python train.py --head_dim=128 --vocab_size=11252 --norm="rmsnorm" --norm_place="pre" --rope_fraction=1.0 --init_std_up=0.0164 --lr_mult_up=1.39 --grad_clip=1.0 --warmup_steps=200 --decay_shape="linear" --final_lr_fraction=0.0 --z_loss=0.0001
Each number is 128 + 32 x the weight over its row's rms, rounded and kept within 0 to 255. Layers, rows and columns count from 0. The size above them is the row's rms in percent of the matrix's.

# layer 3 MLP gate, 2688x768, rms 0.0975, rows 2455-2465, columns 0-95
size [ 94 110 108 103  96  96  99  97 112  98 105]
[[119  82 120 128  59 177 168 177  70 145 139 144 156 125 143  97  97 151 122 151 165 183 137 150 103 137 139 125  69 140 103 166 118  90 158 177 106 128 126 198 160 164 100  87 145 140 133 138 140  96 132 121 154 134 167 110 113 110 116 166  89  87 137 112 123 149  72 175 126  98 118 161 132  96 114 105 121 104 128 131 154 131 130 159 138 102 113 111 147 135 116 175 131 112 107 108]
 [152 142 123 128 114 130 118  99 178  97 106  93 119  66 101 148  39 109 137 169 179 155 129  94 184 144 128 207 123 134 132 137 155 109 119 101 133 138 131 166 119  73 136  82 135 150  89 157  61 122 149 115 106 213 151  83 119 137 151  87  98 106 178 121 132  84 118 107 106  98  97  75 108 113  79 160 130 105 189 114  93 127 126 131 103 147  94  90 127 116 142 125 138 153 140 118]
 [104 121 180 104 175 115 162 135 149 153 125  79 146  91 141 133 112 151 171 164 160 142 130  83 129  70 102 125  49 116 109 171  99 160 118 150 131 133 142 116  95 207 169 109 120 101 132 157 119  57 165 143 153  91 126 126 159 140 129 114 148 220 116 144 132 139 154  98 128 133 125 132  59 148 132 133 159 169  82 113 164 110 132 122 150 110 157 180 138 146 115 113 108 153 141 153]
 [112 103  96 132 130 166 174 131  93 169 153 123 127 130 156  80 121 157 120 145 113  71  95 106  75 135 127 147 139  73 134 173 135 154  69 139  84 148 109  78  77 172 148 131 140 170 136 157 127 101 122 103  88 134 174  49  89 117 121 112 141 185 106 114 102 159 147 128 100 200  83 126 120 159 121 134 148  99  88 123  75 134 120 107 179 150 108 117  92  74 162 138 161 106 128  80]
 [192 140 154 110 132 121 111  51 161 192 139  85 119 127 154 104  98 122 126 164 156 178 128 172  88 171 169 166  99 130 166  79 122 180  96 145 140 187 124 105 113 136  83 144  71  98 119 163 108 125 163  80 148 101 132 140 103 153 148 140 184 151 177 184 161 104 153 138 243 121  69  46 115 108 131 195 150  69 179  93 117 123 169  84  98 125 170 130  75  94 120 167 153 120 140 105]
 [127  65  75  65 102 133 136 144  98 101 133 148 157 159 146 130  35 161  72  85 162  72 123  93 115  82  96 136 142 167 185 106 111 108  57 137 117  75 112  61 174 179 166 111 137 142 140 136 137 166 162 124 107  94 125 121 147 140 179 120 165 170 108 150 185  93  97 151 144 122 120 136  30 121 139 180  80 149 146 138 138 123 106 101  99  92 102 200  73 151 140 100 118  73 164 134]
 [ 64  79  73 115 127 170 127 149 170  83 124  88 182 117 108 109 133  89 110  92 106 143 113  95 159 168 117 101 100 159 139 121 135 146 139 168 125 145 134 178 193 101  99 175 150 116  80  90  85  91 138 188 125 137 133 178 153 104 134 101 125 158 102  71 117  98 119 103 106 122 124 117 164 166  93 111 137 162 137 171 124 115 106 107 152 108 120 184 117 109 158 129 104 109 124 110]
 [124 125 155 128 158 109 117 120 124  58 150 183 137  68 137 112 174 124 113  76 181 119 127 117 154 135 147 125 208 152 136 116  85 101  67  94 194 151 123 136 147 122 110 115 167 147 161 161  98 166 154 106  86 151 148 195 130 109  71 122 129 121 124 104 131 126  81 125 173 108 128  96 151  80 126  72 114 155 150 121 151 112 119 161 106  93 149 124  30  92  98 130  59 202 161 148]
 [160 151 128  95 134  97 102 117  95 167 124  87 133 135  70 167 117 118 137 126 111 104 135 105 123 169 136 103 130  87 139 141 118 112 154 143 147  75 102 178 177  91 174 114  51 174  94 172 176 122 138 152 119 121 137  82 144 111 104  94 101  37 189  98 112 100 132 152 163 115  93 118 151 157  77 105 119 115 113  70 106  98 155 123 151 124 212 118 150 187 121 140 150 145 142 131]
 [132 150 165 125 189 164 143 103  76 189 161 117 110 123 125 152 135 142 114 104 107 119 114 154  90 135 106 135 125 139 133 101 141  79 108 182 143  90  57 116 157 101 122 122 171 109 221 128 127  89  85 112 113  85 158 157 125 132 164 133 212 150 114 112 110 145  72 142 118 127 130 159  92 104 115 101 119 118 124 156 158 111  86  99 181 121 120  75 141 172 115 129 164 155  89 103]
 [100 138 153 129 161 168 164  80 129 120 156 132 101 167  86  58 138  68 176 105 119 108 179 147 159 157 129 126 158 129 192 113 153 175  92 134 119 131 143  80 166 109 130 120  84 109  69  89 113 116 113 141  83 165 106 124 114 137 170 130 105  73 139 126 150 119 145 154 128 111 178 117 125 110 173 158 161 134  69 166 185 157 101 122  89 154 175 130 156 130  52 104 141 132 163 128]]
# layer 3 MLP up, 2688x768, rms 0.0994, rows 2455-2465, columns 0-95
size [ 89 102 109 102  95  99 103  97 109  99 101]
[[147 155 135  89 121 160 118 130 179 164 111 105 143 120 158 140  80 161 107  94 124  88 137 155 138 118  88 143 100 101 116  48 108 116  78 141 119 128 120  50  80  91 171 137 124  38 119 150 116 150 120 118 124 169 121 141 133 122 163 124 120 102 101 146 134 134 108 110 124 155 126  77  67 122 190 175 114 143 155  43 148 126  42  79 116 126 203 105  86 104 167 152 166 117 113 160]
 [126 108 112 156 140  96  87 163 144 119 116 133 149 169 167 161 132  97 127 135 128 168 146 108  60 187 203 139 120  77 182 109 121 151 140 146 100 130 154 156 119 151 143 105 120 188 130 144 141 149 191 116 120  83 112 149 195 127  95 134  93 193 148  67  91  88  98 112 182 121 117 177 151  82 160 100 123 132 138 126 138 130 125 136 142 126 117 131  96 152 142 176 137 156 118 134]
 [118 139 166 124 132 140 172 162 126 170 141 151 111 136 133  79 130 143 137 121 122 107 157 110 149 115  48  31 116 137 136 156 120 109 132 126  91 127 128 174 136 212 115 137  90 124 110 100  86  92 134 165 132 140 159 113 135 100 153  60 144 160 151  90 176 123 155  94  93 114 133 159  68 144 155  59 150 185  98  84 169 141 144 111 161 205 174 109 174 100 116 127 145 138 148 214]
 [129 164 159 133 199 175  92 163 162 138 110 103 169 119 146  94 141 113 131 138 106 118 239 110 132  68 137 149 113 158 105 114 146 143 138 106 137 111 128 129  95 118 159  91 130 162 143 121 153 116 150 119 132 143 110  77 105 115 105 129 102 136 133 121 123 158 138 122 126  95 162  90 162 168 132 133  91 159 168 117 160 143 100  87 112  65 127 147 180 194 175 132  72 129 135 159]
 [222 172 157 148 188 112 152 136 148 138  68  43  98 159 116 111 113 160 147 140  74 172 123 165 158 136 183 146  87 169 163 134  70 105 117  77 102 135 118 152 153 141  54 143 143 145 157 163  53 135 126  87  87  95 111 112  88 178  84 144  93 135 191 162 160 186 164 107 181 103 109 120 153 117 107 144 140 112 155 150 157  65 123 146 139 120 129 144 142 131  79  85 149 164 160  76]
 [143 178 145 177 133 115 107 121 174 157  80  95 118 157  94  93 124  88 122 133 154  73 163 195 133  76  76 153  86 129 133 144 103 148 143 119 127 199 150 133 132 100 134 181  92 155  99 118 190 104 149 142 119 128 157 131 102 128 134 164 128 125 146  86 136  88 116 103  44 134 117 179  86 167  93 113 117 114 122  98 142  94 143 126 115 130 136 127 106 105 176 107 139  86 162 182]
 [134 163 116 124  97 112  74 129 154 140 126 124 121 148 149 117 172 106 103 100  85 120 124 176 153  93 103 157 176 120 158 118  94 175  68 141 152 150 127 149 178 119 169 117 113 142 115 123 147  93 116  42 145  85  44 112 157 143 116 117 150 182  79 137 149 156 133 214  92 138 122 118 100 144 116 152 126 214  96  86 107 125 122 168 116  81 165 148 148 146 180 154 148 126  99 152]
 [186 130 101  99 155 164 145 135  84  94 105 131  98 122 178 152 100 101  91  91 111 104 149 146 118 108 134 158 162 128  86 105 131  71  85 122 131 186  96 139 139 175 192 211 134  66 105  99 135 144 105  97 130 175 150 115  90 162 172 127 136 160 105 125 106 111 115 131 163  90 136 147  94 117 116 143 202  93 170 174 104 103  87 120  75 118 130  39 132 145  92 134 113  85 137 116]
 [119 169 131 183 177 101  89 157 174 162 164  48 104 205 130 125 199  76 108  88  77  88 181 106 135 118 108  99  82 155 122 159 106  61 117 112 106 108 131 218 111  90 125 196 174 112  78 174  91 164 141 102 126 121  98 110 138 159 139  41 168 144  94 109 149 113 138 149 139 141 145  90 200  92 173 115 142 155 126  90  94 103 164  74 160 144 148 149 157 143 132 127  85  88 165 122]
 [135  67 141 124 138 130 153  97  74 151 163 169 163  94  98 157 157 116 126 177 112 151 153 156 150 127  87 143 110 158 122 124 101 110 135 177 175 123 138 170 164 100 134  88 156  80 173 117  80 142 149 132 181 124 125 118 112  90 122 167 140  56 150  91 149 146 153 170 168 133 111 129 115  83 143  89 160 192 114  85 142 125 155 114 184 124  91 116 105 122 145 190 124 112  55 135]
 [142 138 141 177 113 111 117 108 108 166 173 113 145  65 138 113 152 100 143 151 142 174  68 158 148 132 151 126  93 118 103 125 149 167 134 138 122 124  73 168 150 109 139 129 169 121  85 161 115  76 152 128 144 157 113 193 135 169 113 141 168  79 130 168  98 116 126 124 137 188  97  94 130 144 147  73 101 122 137  75 135 135 131 124 184 171 162 117 156 143 159 126 109  85 136 137]]
# layer 3 MLP down (transposed), 2688x768, rms 0.0254, rows 2455-2465, columns 0-95
size [ 95 105 113 101  98  94  98  99 107  98 100]
[[108 190 150 187 118  60  46 113 194 106 168 147  92  80  86 160 168 139 117 131 140 129 122 155 107 151 131  83 123 190 135  60 158 137 117 167 138  93 171 136 168  91 150 113 142 145 157 132 148 107 113  96 168 190 137 174 129 187  78 120 116 123 160 148 129  98 173  77 207  87 140 134 136 129 152 168 155 154 128 149 156 105 117 167 148 100 116 150 126 146 142 180 120 131 173 146]
 [177 175 160 150 139 160 109 169 129 166 153 117 162 121  84  91 181 139 192 115 136 142 116 177 104 191 211 126 117 100 124 115 116 118 156  95 158 122 142 134 136  72 108  77 149 148 123 129 107 154  59  68 140 152 143 125 154 149 133  84 130 137 174 145 115 129 118 140 184 187 137  68 119  99 178 103 118 128 135 121  77 167 128 121 123 147 123 139 111 143 131 154  93 166 170 113]
 [156 149 153 164 135 128 169 128 107 158  99 182 110 156 128  99 123 115 166 136 114  97 136 161 127 100 102 127 143 130 177 165 169 167 127 123 120 154 139 128 109 164 144 200  67 150 116 152 125 108 189 150 136 107 145 134 114  69  93 139 187 128 180  87 119 152 103 166 144 112 133 126 126  92  75  90 156  87 143 128 158  90 131 154 187 197 182  68 124 126  74 158 154  72 137 112]
 [103 171 163 130 161 101 102 132 173  76 121 111 137 125 106  55 173 141 137 137 148 129 111 134 163 111 123 146 132  96 139  83 123 136 101  80 166  63 148 114 148 139 148 133 108 105 179 141 100 144  94 192  64 146 132 105  88 135 129  90 103 179  90 163  98 115  59 178 153 130 186 102 105 118 110 134  91 116 124  96 168 188 140 192 157 126 121 130 129 197 135  58 134  85 134 137]
 [109 150  86 155 139  79 161 167 104 113 155 113 112 137 127  88 137 124  76 165 145 172 184 116 114 140 139 146 136  99 146  97  90 110 153 130 181 139 125 120 140 182  88 125 133 163  48 103 118 152 136 142 113 100 139 152 153 122 118  81  70 165  80 113 109 132 120 155  93 138 172  95  75 132 137 117 163  97 172 133 186 130 186  57  91 104 117 136 189 173 166 110 156 133 173 167]
 [112 128 201 138 127  88 123  74 167 139 115 182 126 114 155 106 154  76 137 159 148 134 160  55 131  54 185 173 108 151  73 150 170  88  98 161 169 104  98 125 188 149 122 165 153 117 157 132 205  86 138 113  89 109 151 103 108  66 104 114 126 134 150 139  51 183 176 129 125  82 136  74 147 113  78 217 124 131  99 177 135 152 115 169 109 108 141  79 166 165 146 176 142 136 136 166]
 [123 114  99 100 179 162 128 127 114 129 138 125 130  98 176 125  72 100  85  93 114 180 201 160  92 130  99 148 158 142  74  87 106 125 109 121 179 133 117  99 128 148 143 146 140 104  55 111 128 201 145 100  94  75 125  56 125  89 134  28 106 155 116 126 156 101  86 116 106 149 130 157 112 131 105 118 163 113 106 141  82 110 148  94 131 143  71 117  83 179 112 116  89  91 178 111]
 [147 175  56 159 139 143 188  60 130 145 214 137 139 134 146 119 179 163 136 146 120 105  60 117 112 169 129  79 156 113 142 120 105 140 112 147  99 124  92 159 109 129 116 130 189 132 143 130 107 119  69 169  91  92  50 110  91 154 131 102 161 173  68 134 100 133 146 127 146 176 126 140 125 133 135 147 110 117 124 181 115  45 112 121 151  86 231 167 143 122  73 149 131 139  91 133]
 [182 102 141  73 173 113 135 185 131  78 131 134  87 116 133 143 167  99 146 112 148  76  93  77 132 143 119 105 124 136  96 127 134 119 150 158 113 166 129 140 102  81 121 149  95 126 127 124 189  81 142 146  81 125 194 124  95 114 180 142 119  94 102 153 127 140 129 156 141 134 102 100 179 168 138 117 121 140 104 149  78 103 213 144 145 142 178  79 100  90 138 147 126 143 137  87]
 [117 119  85  75  97 142 158 179 139 108 174 153  61 174 105  39 107 130 131 160 148  71 159 154 158 134 100 131 164 117 141  76 148 105 125 101  79 172  90  76 128 115 146 127  73 102 118 129 169 147 111 163  83 147 186 132 111 101 137 122 188  92  86 122 169  82 151  80  80 173 123 166  97 172 121 152 102 125 147  72 167 108 127 142 129 109 107  37 145  95 126  84 172 146  83  96]
 [103 119  83  80 119 167 134  89 140 132 100 174 109 141 132 131  88  91 129 145 105 121 113  93 146 137  99 158 168 122 143  93  88 117 119 144  94  65 167 168  51 138  83 170 169  97 146 130  78  91  86 125 123 122 103 156 102  37 115 121 127 109 128  71 129 112 163 118 145 163  95 140 196 158 171 151 112 137  59  89  73 104  62 134  94  95 151 169 131  99 132 118 202 164 115 123]]